Weights of a small GPT-style language model, trained from scratch on English Wikipedia.
Size: 9 layers, width 128, 4 heads of 32, MLP 320 ReGLU, vocabulary 2048, 1.96M parameters.
Architecture: RMSNorm before each block, no biases in attention or MLP, tied embeddings.
Training: 140M tokens, 4819 steps.
Each number is 128 + 32 x the weight over its row's rms, rounded and kept within 0 to 255. Layers, rows and columns count from 0. The size above them is the row's rms in percent of the matrix's.

# layer 6 MLP down (transposed), 320x128, rms 0.14, rows 214-244, columns 64-95
size [ 97 103  99  99 100 111 105 108 107 106  98 102 100 102  98 104  89  96  98 100 100  88  93  96 100  92  97  91 104 100  98]
[[174  92 111 132 151 122 118 133 106 149 119 166 147  89  78 167  73 102 128  87  86 164 167  99 164 219 125 112 128 134 150  85]
 [123 127 166 131 150 118 126 143 163  79  88 100 177 126 160  55 109 115 116  92 175  86 159 133 111 138 124 169 122 120 121 120]
 [143 104 147 132 114 130 141 113 122  86  90  90  86 134 111 133 136 115 118  67 165 139 123 123  93 156 132  84 145 113 136 145]
 [141 115 123 132 135 187 147 153 117 129 159 133 131  88  99 145 107  86  86  85  98 122 123 107  89 155 126  76 177  99 115 102]
 [111  76 137 103 110 119 126 147 128 115 113  95 144 163  75 128  87  92 155  89 145 188 162 141 151 128 130 143 146 178 132 129]
 [140 162 196 140 169 146 112  84 150 161 125 116  83 126 148  87 137 123 125 198 135 109 117 181 146 110 117 158 105  90 162 100]
 [109 139 149  86 125 108 149  25  93 110 129 104 123 151 185 148 115 110 140 151 153  89  89  88 116  76  97  75 122  81 178 111]
 [126 161 138 109 136 197  80 131 204 205  99  77 128 167 118 156 140 150 112 137 133 137 132 125 152 133  49 162 169 116 120 121]
 [123 132  91 178 154  90 181 123 101 128 144 160 101 126 113 128 164 113 131  91 144 159 117 124 168  52 160 123 128 150 166 158]
 [133 141 116 207 125 173 107 144 131 221 136 128 133 148 150  67 130  98 146 135 143 118 103 106 124 104 104 142 103 169 129 200]
 [165  90 134 116 119 153 143 142 153 142 116 156 131 136  86 106 106 180 108 137 123 163 155 131 144 117 153 139 148 146 151 124]
 [103 105 142 150 185 126  83 132  98 149 158 109 147 182 121 181 137 178 174 130 118 130  88  81 108 132 130 159 165 141 166 114]
 [118 150 129 116  93 146 125 101 170 133 141 144  50  65  27  91 114 107 162 126 107 115  96 154 127 156 110  73 151 136  92 121]
 [ 91 158  60 139 119 110 105 131 162 151 129  92 158 106 142 179 143 114 108  91 147 145 187  86  88 146 119 107 177 114 144 131]
 [ 70  86  99 126 118 116 109 171 100 154 124 131 113 175 166  94 124 121 128 179  71 130 142 116 143 133 107 136 116  78 125 143]
 [103 153 210  90 156 128 113 124 112  83 160 159  86  96 149 126 127 126 109 110 185 152 158 152 108 132 141 142  73  97 110 146]
 [103  79 162 124 122 168  58 121 130 147 160 115 102 138 138  51 186 101 141 158 167 142 119 112  79 207 155 151 178 173 102 128]
 [ 86 130 129 158  69  95 112  77 132 157 149 119 127 154 126 130  53  79 146  93 133 122 134 125  85 188  74 163 123 160 128 112]
 [128 100 171  77 116  69 130 123 170  85  93 142 123 141 144  90 170  73  67 180 140 138 105  75 120 102 117 113 109 127 120 115]
 [152  54  96 138 128 109 113 142  77 123 104  51 152  75 171  86  75 112  89 142 153 102 140 132 154 115  67 143 131  71 142 113]
 [101 143  80  84 203  91 116 138 132 120 115 165 116 148 160 161 106 119  96 116 104 120 119 143 145 123 177 128 126 138 150 177]
 [ 86 204 123 164 140  77 100 149  98 137  67 128 101 138 114 123 111 190 116 144 157 118 156 100 151  86 150 142  84 125 147 139]
 [144 201 134 105 181 129 153 133 144 143  84  96 176 130 136 111  94 134 110 131 107 163 134 111 111 185 164 125 180 127 119 129]
 [136 118 128 127 169 102 123 160 124 134 140  92 161 134 145 113  78  63 125 149 218  74 189 155 194 127 215 106  79  71 144 126]
 [116 132  80 113 140 102 133 111  92 188 147 152 117 194  98  75 177 144  84  92  51 151 171 152 128 103 169 138 129  97 141  90]
 [146 164 112 149 139 155  98  85 151 145 178 141 151 104 177 130 124  40 105 154  74 130 143 125 175  99 128 140  92 121 151 160]
 [132 144 129 139  97 124 138 136  69  55 166  97 108 166 135  93 101 129  68 148 134  96 123 143  99 128  82  89 144 114  98 151]
 [104 102 149  95 188 107 121  91  63  92 194 172 100 139 132  67 118 116 147 165 116 145 116 164 117 192 143 145 119 134  89 118]
 [158  99 124  92  87 188 163 114 104 138 153 120 153 165 125 141  97 120 132 125 116 153 150 148 164 118 232 175 131 104 173 117]
 [113 149 152 102 155  90 144 134  86 160 113  71 129 127 110 129 167 168 112 160 178 104 170 146 131 163 135 134  65 132 167  81]
 [102  74 142 127 119 110 113 141  72  67  61 126 175 166  80 118 129 111 134 162 148 102 113 127 131 195 139 167 133 156 153 119]]
# layer 6 MLP gate, 320x128, rms 0.14, rows 215-245, columns 64-95
size [103  98 109 107  98 103 117  99  98 103  99  95  97  93  98  92 104 103  99  99 102 100  95 102 102 103  94 100  98 102  96]
[[110 149 158 115 190 109  58 149  90 165 133 155 111  77 145 166 115 139 161 133 141 108  60 151 147 147 197 100 112 157  92 113]
 [134 124  48 135  78 122 137 181  47 122 184 170  71 122 137 135 103  89 127  92 104 166 109 142  96 108 132 108 167 106 102 122]
 [133  89 126 129 217  89 125  93 107 170 126 102 124 118 163 132 104 139 160 147 151 152  43  82  78  90 101 102 182 149  69 122]
 [ 58 119 152  77 125 112 177  86 197 145 164 136 116  83 107 136 120 127  98 163 225 124 147 142 132 139  88 177 111 132 124 131]
 [100 152 103 172 147  98 112 164 125 170  98 165 117 112 133 129 123 103 157  71 114 119 126 158 181  88 138  26 105 138 135 138]
 [135 129 159  95 139 175 172 144 103  93 139 152 142  91 130 103 116 121 125 155 167 176 108 119  96  97 119 172  97 128 131 197]
 [102 136  94 173 176  60 159 115 145 153 141 121 129 158 108 122 140 175  91 113 165 136 157 119 111 124  94 166  98 147 100  67]
 [101 120 127 145 111 126 132  92 104 118 112  83 171  83 149 106  81 158 180  66  50 132 117 163 151 149 101 102 126 137 114 137]
 [139 158 169 136  84 119 124  90 134 175  89 125  78 119 121 133  94 148 157  39 132 132 120 128 163 109 119 157 135 110 141 112]
 [135 151 124 127 144 150 203 113 117 123 101 144 122  84 155 112  88 131 132 130 140 147  73 168  92 143 163 131 147 139 189 145]
 [138 191  68 135 116 147 122 100 101 105  81  98 126 131 128 190 140 173 143 113 140 115 120 100 104 125 116  83 147 111 193 125]
 [173 106 178 137  84 112 156 110  97 144 140  88 121 141 176 195 125  64 158 178  99 142  70  71 160 118 138 114 161 126  67  78]
 [117 138 116 137 195 129  97 106  79 102 168 130 148 149 153 124 138 126  96 126 143 141 150 115 146 146  72  94 157 187 156 156]
 [105 106 141 151 166 135 144 110 105 163 234 195 117  91 135 160 107 158 109 122 155 136  87  87 158 122 132  67  93 118 107 122]
 [ 55  98 105 112 154 129 125 109  99 108 173 144 214 108  49 113  91 158 136  73 124 141 154  99 174 118  93 112  66 157 124 163]
 [139 190 117 148  74 135 139  75 141 128  80 128 167  77 199 110 188 155 141 135 124  99 150 135 104 166 169 130 117 119  97 119]
 [123 125 119 160 154  92 101 119 136 144  99 117 128 119 184 119 131 170 109 121 106 109 125 188  79  90  98 156 145 155 131 148]
 [111 147 102 131 173 193 160 125 121 151 149  82 103 184  94 156 134 103 150 127 156 156 108 186 107  97 104 145 125  92 182 200]
 [129 170 126 203 132 105 103  83 150 122  85 100  62 164 169 158 142 114 115 159  94 104 126  81 113 179 109 126 125 122 162 111]
 [185 140 143 112 138 109 122 167 146 125 155  89 156  66 136 135 154 186 112 160 144 147 164 129  96 108 104 155 115 207  92 121]
 [114 189 180 137 158  79 157 109 127 105 146 179 144  71 193 158  96  87 197 173 175 142 182 159 120 117  92 167 100 177 103 141]
 [113 165 119 105 137 169 162  61 163 145 138 126 170 145 135 167 164 173 155 157  75 134 161 177 164 143 125  72 144 101 124 110]
 [134  74 168 130 138 110  89 112  68 154 126  68  94 128 107 146 124 125 121 161 181  63 164 167 148 162 168 136  99 106 109 123]
 [ 99 129 127  75  72  94 153 111 103 131  81 147 133 125 130 112 133 153 142 134 137 143 144  99 124 161 107 140 103  78 115 181]
 [166 120 130 159 104 183 107 105  80 183 159 141  88 100 150 117 155  67 146 189  97 139 138  93 117 152  86 142 136  90 113 168]
 [123 122 124 150 125 163 183 136 127 142  94 158 197 183 129 116 134 129 192 158 155 106 114  82 168  98 162 130  59 116 156 181]
 [ 83 101 102 161 208 103 140 154  93 161 163 130 131 110 130 119  76 144  92 116  91 177 140 113 155 166 132  93 144 118 221 163]
 [ 79 129 114 166 111 106  91 129  88 131  69 188 109 111 115  74 122 115  91  85 154 103 104  92  96 147 115  76 161 126 141 144]
 [136 123  86 126 171  88  91 107  86 131 119 180 104 128 173 126 176 119 103 132 143 140  84 150 117  85 208 131 163 146 113  75]
 [ 93 125 155 178 146 147 182 141 135 175 172 116  92 139 103 149 167 107 140 178 138 129 150 112 163 111 115  97 136 151 142  81]
 [123  77 109  84 145 197 152 127 161  80 114 168 134 129 129  96  89  86 159 143  90 108 105 164 181  77 132  73  79 143 179 102]]
# layer 6 MLP up, 320x128, rms 0.145, rows 215-245, columns 64-95
size [106 101 105 101 111 104 115  93 109  98 101  97 100  98 101 104  98  96 100 103  93  97  94 104 100 100  85  99  98 105  96]
[[182 106 118 113 139  95 157 201 106 121  93 147 145  99 113 117  98  94 121 125 144 115 103 129 165 122 117 107 131 102 151 150]
 [152 130 150 162 138 105 112 120  94 156 183 139 119  98 113  80 143  91 104 121 160  85 135 126 133 111 119 153 116 152 157 128]
 [ 86 120 126 152 190 138  81 128 161 115 101 134 182 129 146 131 151  88 169  79 146  65 111 137  63 147 113 163 126  75  67 177]
 [102 131 131 112 122 125  88 154  86 104 131  72 127  76 143 118  82 117 172 107 116 107  98  84 101  62 130  95 140 168 107 143]
 [137 113 159 107 116 176 109 134 124 134 139 135 187 144 153 119 122 138 114 152  94 195  97 130  86  80  81 166 159 111 134 149]
 [ 91 138 165 158 152 145 177 136 104 145 121 151  99  79 180 131  91 141 118  64 109  79 107 141 145 109 135 166 121  79  79 196]
 [125 149 133 137 172 130 124 144 101 153 107 134  95 154 169 149  92 189 107 129 154 185 145 133 115  96 103 182 152  96  62 111]
 [187 184 194 127 150 112 143 122 176 125 115 188  91 140 119 133 181  90 108 202 200 113 128 134 133  89 152 126 137 147 106 149]
 [110 129  95 103 171 204 132  99 171 141  69 110 114 163 188 134 107 114 156 153 116  93 136 131  92 181 109  99 160  85 109 178]
 [110  92 131 115 120 162 131 162 110 157  64 132  42 115 189 111 121 138 118 122 174 132 122 143 176 152 183 135  74  82  53 173]
 [ 82 117  81 141  77 124 137 123 168 122 148  89 130 154 167 125 165 137 123 108 166  82 122 147 105 134 180 144 117  38 102 159]
 [108 139  57 110 113 140 164 108 119 158  93 170 124 172 142 134 125 158  94 107 115 115 153 137  79 141  91 122 115 207 126  95]
 [154  87 142 192  89 130 140 187 123 142 122 150  96  88 118 119 152  67 218 138 121 101 151 111 121 101 151  96 190 172 146  71]
 [131 121 111 126 140 148 123 141 152 118 145 111 171 170 172 144 136 217 112 137 164 149 115 127 143 105  85  86 136 128 131 131]
 [148  93 147  83  67 101 146 134 123 136 109 130 122 104 124 135  64 144 105 143 126 127 127  98 162 129 100  95  94 104 114 148]
 [141 100  90 142 101 127 165  95 139  80 116 146 168 112 127 146  96  85 155 113 123 165  67  94 118 144 148  86 109 112 171 148]
 [137 154 131 130  99 187 110 136 133 126 115 127  90 118 142 116 109 107 135 167 153 149 155  91 200 142 133 210 169 114 125 172]
 [123 142 147 170 175 138 144  65 142 115  86  81 101 162 117 154 186  75 152 127 132 141 122 164 155 130 126 140 159 128 124 235]
 [183 129 109 153 140 124 139 107 141 115 204 108 120 109 194 115 168 164 104  69 106  65 123 112 136 113  94 127  90 118 134  88]
 [180 127 187  74 115 120 123  92  81 114 125  89 161 156  94  61 162 153 134 117 163 124  95 175  84 158 149 139 138 148 136 118]
 [122 138 152 139  78 134 109 175 119  96 100  66 128 111  79 190 124 129  79 139 109 153 157 126 173  88 141  93 114 142 130 170]
 [143 158 144  97 141 124 151  75 115 102 137 159 140 141 147  98 149 158  98 160 135 147 116 116 158 162 136 136 148 102  83  98]
 [120 168 132 142 107 123 163 113  81  91 167  94  30 148 104 120  97  85  95 180 133 153 124 123 151 111  85  73 143 146 141 153]
 [ 99  83 146 129 140 152 144 125 106  97 111 128 150 112 146 137 104 151  89  96  82 129 103  89 214  75 111 171 184 134  84 156]
 [ 78 143 148 166 197 117  66 116 121  87 117  81 163  70 127 141 136  82  79 173  92 159  47 131  75 146 121 152 150 125 125 158]
 [176 108 142 128 170 187 143 111 114 173 140 108 114 135  97 103 136 135  90 100 101  93  57 144 149  80 123 149 120 154 155 124]
 [107 170 178 163 176 180 128 142 143 166 151 153 179 176 140 157 115 115  93 106 127 157 168 145  95  88 198 140 146 174 201 141]
 [134 137 119  87 170 127 146 109 162 173 163  90 139 152 133 111 107 152 165 103 143  96  69 149  88 120 178 169 127 114 143  72]
 [119 137 111 122 134 120 134 165 176  88  88 104 145 156  83 182  95 161 173 165 135 125 126  95 129 150 127  98  94 136 140  96]
 [121  79 124 106 107 165 147  92  90 141 109 140 153 139 144 103 190 123 167 103 119 135 150  40 172 117 194 154 115 100 141 112]
 [148 101  70 109  71 106 120 124 131 108 143 126 117 157 108 156 133  82  59  70 155 109 139 126 184 122 132 123 121 134 128 173]]